From a checkpoint of a small transformer trained on Wikipedia.
Size: 9 layers, MLP 768 squared ReLU, vocabulary 2048, 2.05M parameters.
Architecture: LayerNorm before each block, rotary positions, no biases in attention or MLP, untied embeddings.
Training: a variant of Muon for these matrices, 4175 steps.
Each number is 500 + 50 x the weight over its row's rms, rounded and kept within 0 to 999. Layers, rows and columns count from 0. Numbers have three digits each. The size before them is the row's rms in percent of the matrix's.

# layer 6 MLP up, 768x96, rms 0.18, rows 224-257, columns 0-95
096:513529465570447544569511519409495471527499466471602632551401470591472485447493409600540445545499502510415530483479474487488526457440471417552497578449525420539444532497460495458562515524453515511546500557621524536515478488440469438554458507516544511531548450443421585513481495533477392504
104:395530512489573565523539464410453494414506539490433556569540499430454435486532519508457522503609536502535456399483439454544477455578510458478503543422546458399537579491457510523507501505477597520525425500512497508530442553484403634476481526513468503505536481527505598606523456565442519524
090:498520401449541417518527526568515424467489614533492586494487494587506485529496537412548428423519501495474456459509534434455442448517541591598425491493608466539466534489434486579432562480511579379472441555515428474570507522447468507474496495593495526564517555485424478520481485473535471516
097:482479444521494511408466480459484481480498576528521581457441420451580491594479409526524557503550503548510364529529494526462469462508434519484369499388460508615529543545483522523459453526589561497493561527440556555448521530494416491556521432475488521541456442511561527509449530548503509387
087:564464478469466519564462531519414544561587393578536525514504398492501428465520432508459479480554587570546534487471519540484464516363500473509508494548567509459535502496535532432551532523403569539422359475526503598465497469500462449504455517556490522474441465558505574540460592470502521437
120:580443450513494440586421493545497511606459461513470501466518495446499515442560534426541458535494424472545606507515602535410458531637494482425436486485579436587544504486472555513447546610427505436495542424490500573480515495530400487452481512450517574535502489484521474469513538473541503438
101:473543592487537547485460438459516547386474491571512506499471485568441502483516411429557412454496468477506405542518488516537474480556520456524465448498400622620488517474412520479504533479571532448550612416458485560566472500519538475498514506457535511501553410486422416478558564519564486488
102:468536485487555521464492454461452465502502504499457503514487521449514438551538508480496526548487450520458431557391472579463468507510517445527608517614474556532587552593534478409497553425471535446477540513537431460599565587512537459501569424518605448557537544572516503423493558522496388565
091:427493463430533533526441394432563490550490506472496442522536416581537407494535481516474553475585487468499464557499355530480554493473519495543558466391431482485564490530469513534478548587602443500492372489508522494500435461486510447528414533438526550592592531463473544520505510526493471554
103:461460415454492492443477548513462551561476502473483410498493531575533455471549472577431530544528436578526580554452448491518469464500532513512499483444457509473503503462486562589564471448490433548493567538576430530453486463359416545552461565520495618510577521531538460371443427553478523518
115:461451388490466412530535532468546472492544494457530445551455524465441528473543510536450532530528460528545536570505522611435397533485430511520542374459596455507457411531563589571465513568477525473404480487483527585495530510576471524468511489461584505545488619503527471549480467523503460407
100:460562591557490524477537454481413588520483504489509553468439456442493476502450502508473495520501540413549402462565630498452463609542569539397406521516480562459444515530495559493504411469501438452549539557499487529541416461531525505522444542477565502545573437574475460457402524442548540488
089:413546426515577433468506474556452544464475429532449484546461549490408549545537490469504483477558488523493527511588429438631511509488542586444467491462453483479537426507484570509454484432565526458485485554495467588512493548476567620494461475514443590549514541564589585444485462544578498427
103:540466492571474543528449556524547463538535516517535533474387519581566488443452482542458405513567434408457502491523420478501452438473511427532471565504543488464598476528469489574436495448480448487575469496422413491538491476520447585615523533440489492650464562433569502548518542471509501505
111:467551397453477556503592497559490520524447542479594457544501450548404442532492557515567552500514352460483556480412585463440474474517404575463514449442495475503497488474475511503549379521509543550444450518564462485543498536403443494526495548481509530464519499496627456478456551550565520477
105:429523469542520495493454504493526440526516498575379561409500531404530409567487459571606538536467540497489553434536491485473504459483522466497474555475475462535501528494399560466493538499464440464523466464557589505537518614500473462489557524588479599469630472575472451512424440514596495470
100:477464475397549408479535496493493570439506550570468471521558454578501467551478561563413554480460482538500493471500522566466482403514555409476537570471503494513586449474506402499461517467508443504441354480478498418525590434574498509551482467552564458583534496411513433572502551528531461514
101:460561458443455469421504575535503472517462416486477477514560527594472423489508507475461464574452536673470605520463537548512494458427482463488513465499484498455411457463584500541538548429518450493395466560474532471486473477538590406508485519564489513454571540459544513498567570446599518490
093:495617543537487530430529499471476454515537438583439502608515561482526453525507483509566509457444466436519560460511543515582492506417557420506502534504531537402362515464453598548509443433481501480491483434517503488555421537474501477548548441532508584627582420515543438453495490478490514555
101:545566557430492483561467488490458531496531464544442586591429522480555354558495498502547508559557571487450555619532520412461532506485530463457520431529502437449555400470461513510473524464491422479567468526529442509482555508587458444483427522472550460489467425540553484530510610425535520436
111:519492554587530457522435458439458466458500454442585514516467584560452461481487461494526519432466496504547484535597496461421454525532498610424553454445438524536501514508550431563470494511476430380534626417609498490566541540500483464531459537502540490473424548575442542445557543515473521426
107:549450505426536460316434512521515497464527458539521597506551473480544429565605494546560437590464532484509503596504440552455509480535539532547486493445514502489559616570407421562409565467545470511485484550506514538582477563518525508472511486525473479462512540432479430522472550490538446511
105:553551552598490494587552500534436527536505550474511492484509474530464406460521448360432432579443511352577485512552537520502488506524486525447536476478589525452464602521433500421506558544456457535571515535535445491514474446536538467439485486427461481584528484483490512473480536579585590488
107:503498492509431495570496458468474482527506508461472552479493474499512506530586461567441571484532520426533606530507563434486418493447389499574396447481416539461465490557510607518481474586519477438591599528537469467489433494519587460536563449600519502506453534519437486485541519452588545404
095:444527560553478509454533510562434476476402451494491552428412509443524571511454459540507497483513509508564533470500579500483490450379555595603489516431435505510543445471552486539551570523525505505491410387548531479504452581480396503476505509537585520535518502446599535530426492586440469565
105:494479530429543465525569461499518487419467525533470371551528563544570539445568431532487397459465453477517421550570532482465475444564540465572446625488552478451477519527499494476426478485537427489536513486489464610566517524568501541599482533492458415444375522444539538500516497542558518478
100:491518600493520484522600556502482463614466507576479513517503518514466583394456488447431467548582539507472469396532575466502524431582559475512480596531477526450537625426542567474447532473517520485444498492522460461437467462540497457435496571506574389602508502477479513501531482444489521428
100:448568426428442451514468464489550514520466513501466539479542402496455456506475488457473511510495574635454464478442556474497432510597583551567507550468603497536501561562497543490539461530561418458402498413488390440419524425487435510498471514550584459479514477555535445490592520490549521491
101:503467481523530531485574483483488436544468499503413527376556639537506560469541486567559462538486435415394477590546453434444417557509484448532531562486526414444446492496607445429525598434495531457537464455512507475519550477498571478532452538503534492558474490490519581435439523520538534536
108:501555568530523465434453406462548490516541513499460495465593528555546490468553558477436457471579522526492546501484614577582425518589453442388479428546538472552541486529467466470464494449476429464447536520525542485513492494438357454564437540468541499464559401516412471474555529535551538498
112:508607488519485526476560588504553510507438456456589509573586417486489516506512422503478489548415554520476535579539491587440436478488474436468420542429508617522497482560565457434542498406507498474473503509557464491526503453538554496427575502570554578410481465447497411517452597474504491460
097:517647519507522530471559618498532551466440403489524492523477504512480557465457450417528517479551569535475543564487422537539431482452519497526450512450373459470520459504465428496497611498491503576502468600472570478453565514388534482461468523550505479524543449455463553480418518578593501517
111:589470421540460445541448515495482484484435417549508397480553524526569479391568497430415429505502433438609529491509465441468501555493483576425550536433467512548519435526502486539536497542466533543514563522462508530429499516596427570463500501533541478550480493513537520557552515525582642445
100:466634479494541532456448556523447421548409495546534592552509539519483539457496585386433493449480559470397483488469500579461464490539524529461539580454498511399459436595591458499583513451505524475502503566502389483576507525486442460485524453453536470508567553489439498478492498422512537529
# layer 6 MLP down (transposed), 768x96, rms 0.343, rows 224-257, columns 0-95
088:517447489565485440575480452456553501459462431468530672571541489601477467544538443511506473428325494485510525502553496521473528485489545503481551611488593438529478490499510454499491418442462563516381481516524454485521486506619492498512482526511507408512555560506464470549475504523458467533
102:555545548447454446482544455624473438485560602445579440533412455498490547515505506572491510465669448406412502469515506549483519546581519499461481530482502483419453524525479511522478511570495461513463398584510458481497473591591534463464555430457500493431548450462478512484510549467463528474
090:570518551579413445487441464485546458466500363491451530490554492526547608488507462434538479497632547610514434466485508480471497560460475575450457427499481495459577527477494504494478566575605485489545461490511508445452469518398517504519514464518462459475479570518445576493532538603409541537
108:488515523524503540539502497483536506484442422589400560459485465491537478517536429501474541548561616475540514438479548441581479542412439437388597507525419504495465492539502487503556550514564511542499479422505527520549432482564487466495431439489588447472497367589476483526522489622453460536
093:462548525546455534480534461556519598440531499462570452495472446394525504451418475484445448488493499492369574544663435596462509555569425475441439506465607485461564486501540476465438500537519515468515462479533545434522533452528560537473513468552527428551515522495591443481488554481466561494
112:521446477487416515471523486530547513519525424503564462472525465415456442520588587532518523470424568533494540525407627505566535511544451442591493495548481468464479458533519538460391464587522516509553420435488437490477505442453536485319551504522520504491491495539512477565556492532603518462
096:506458516531433481423581502470530503560505606460482373447462517538532492550459470423532481503461476496501457545543539519509637550581467543561431513489597528521400422438509485439470492457478517491452510523444533426488520573516562486467494547552515456594558522457537338510485486466546486524
110:496469498541495588498529435593440464484460428505567447518378538453429548499515465461516517555636333432496422506419451478520494547604552463550451509434532525551442528486529483512539481487562444516516528489591489495500489455509519557475571471589469503526496459459522428530551512494482570542
090:485450541441506563513517540542445462522545579454521341512530435496497520457533504505430451478698421563529532477514510499477467468465471566526532460502515575533505480550445560467523550465531499483520424452459451549512495503437536557471511578378463582482455522552423563519486464531425501457
102:489564534573486519522454482507557484469509506456503383534471508562454533533471477502522541460564458515481452459441479577429509514509442482470420491487547462529513469484564544432479589576524413538489413557560484503600609442526503496402472512429476548542554545326603528521506472548473471479
111:531528437572481421594489472541472496489641396504520558506459478508503551439435403484505467466561477461471537460576502570556562472484432492495463468449501558501568466473479523505412547454540431424488560485508590596411545489492545542505498565475461567572507556475441533510498501417561447433
101:527550510515468509519511415435492423443441423505580539514480500636530476492507540592524441536504462408545485537440513490536419456457447512573557506527483532551495524553601463599469436436537454451485400515567519602533453494397524543465541545406508455509506511449545453491561429517508533530
091:564436519498437485512456491511493362568478401495504461469454425539521427542464532479534503464547455526465533524492589587488551513586404538517577547463503471402549505470457463512523525499447520474461600616519487609498546538452468497503563485490560365518493529515435501514520554457537415517
103:605456560576458403464431475555508480464584488478448480502541398481444478516530446623461557569514501487572458542437476534518579542531538509504547435377555598479526439432486553541507483504453501490516553549544478469428595508404468493553527494538436477446582512475476527463482459512516476439
110:425397458555511528585433556445521528483528553484550449492442549543449515386493446378472512599558527569552504417545474461463520567426439494525399526488538564631476498473532529542477515570509465445417495573473538494496509571484547489482504510481465523446513458503483514541519586457507407504
103:505496512584408457436449449491463418618472486454513463459443515499502563544524572526490519530647547572479508418479498515490499450543475556490425496461479486500443494484473516502464475521593452492571491562495527521548544527475548388463551545536420531397447592484496491583554416510402550495
105:518503491480527584438544524569511493503504531451506524527584470464565506438473475509586488553464559526465557540570434500532409461516522504498520499490431395429528644514436550359536441460392569482504453498533474467449500524475455548484469517517496433620445579478544448477457500456549524579
100:540582493502418558485492589512497479462524548431506463428469518482469533513463526524495535417488555506463579465507540496438480477448498557499560547513489481534445453365515538474513548475513505574452486503398411453500634391563503539506500484554552370466530576509511540589486396525525494568
099:460543555560474485376543493463503496576475450475466445449582380471452466463536467494492454577535467444506455518598601471487471543552454432475472553522588642445474572457445495598483501474556518439586550517482549498468558523499480499483427495533464546478520516447408578505479470548531491509
104:479453425439477467552498503602434474453480466546497525485490493565592574581574580443505477526565492498480489519487485497531474479488520462584462406416534495535516462492546564486520391452573481465606477426531439444568554589476500445475383537533605503446424530534526458459448567512496505505
120:500542535582510506475565451515496485497472393493461545538382503440441489566455585549491451628652490481557567462510536497504613498436516452553431431547521573505439403546510450564523478544485477408563454472494505497436500540576499497441438473493450520480472509465512464494524541487478553462
100:621446431462524465360457604484478519503458471508559451534527484454514609550496515576449501530553542475492590478518498473467509459469480569504532479437478524439510552555560464497496409472385497549455480581555431499475478469439535528407477514512502443540529494532519589523574410493476455595
104:498514487521500469557510466582419471638574676520529497520584428482490407496516578454499445529366509542482522450396538551500524490509510517545494473532503469502535454582537599492497486495374483456534421469487523432551488473513501514537485508535451505510453570458421524493504436470519468499
098:461408530555511454452604492467478386474520585424465445554456515453549429490488475510472503503490481573597404528522504491470558444572480539437479567557559490467509455522490514558479502416548527475473377509497427566580534490559523468556534558485482539622468537511536412417510479495494568516
093:498495544536587505655548477565455509449479548470478578480625583539470515434535522543478532400437485524461606539446424466494526520436487460590511490526486532546475489510506464459537416498520443485487513472425411506484513554482453430483417485579577467461579472489473494443472470486583535429
101:532494549519483516505436433541462572515626506475469505551530600473494524441455485579424565499425615492507467444469505427651460428430550523579548550516530432482480501477502527468451474477501601522558560447469508550512490533462461548552445517516482487415442537527437501395440490484466472552
099:492534551511545553556649517571456578467490497573558585491479596501469500387473446517440476502471447538411555468522543481527474429552437466530495543449398504538430561500493534495473529409571492559499545473577503512516478501484521539443430501445550443504467467407431461488583493505496404549
095:480501521514439439481493454485550555500614399494540586505609484450441460501536619469447490449658497433524474520472504498468529520554457500485502553439606463473479566435450552514456443554521389503505462440483490522502507430594518504527497502605535465549455517490481455500520515595481449468
095:414529434482589531516491502547476494543553620541539531592529526418551493530459479543465432572401467448490504464488476434428490550408485474542428507467493511529508519445465417533487398526502513403518573474516577524533525535526462534462489461602502601421483541502484565471482416528501605467
107:427460482540589560412418518416526479488477542581531512461467521548628476563509468470454533643438521532576465451455565475631451532509486501488460428512424467474571507535532400539444517511527448456498551453448495485515524468534541493520525430476536497466477409532455456479525583537562520532
098:499481493480498445470588508477559433441526499416546393537494413535466498547587454499520513572336538520556495534529563617523478514515518436453499486477441578528510459514471498442591465461464503479353414497553587493435547573513481555506524481507533514472475540450491456495577535530495474544
099:505500615513483511412376524474576474488414410521455544493450474492495510547549504562455536582531427477456492518520478466555498508473497442564502506447458509449546531532447460563512481498539483418504502509474416589536561551468511533470516453533617546407564539505417384451548613543476539527
106:525527461469544458419603528488480435437494581553363359467430500484572517507490447483465472591531371513513485518469543483594552471527469469506512537565598537613512494529512467549489523506475401506487518543506511504570540509502491482393549436538421537489476530564486469508500448460516547482
095:415519420575452439502531489589505369440458575474546418478462424447544492499461544533474486562571585540455552548527528538562494567503456488477466440505550461539358522496494566526512466559521527434450452516543420510549486464541559457554450472550459528486525518551483463517513423525445615478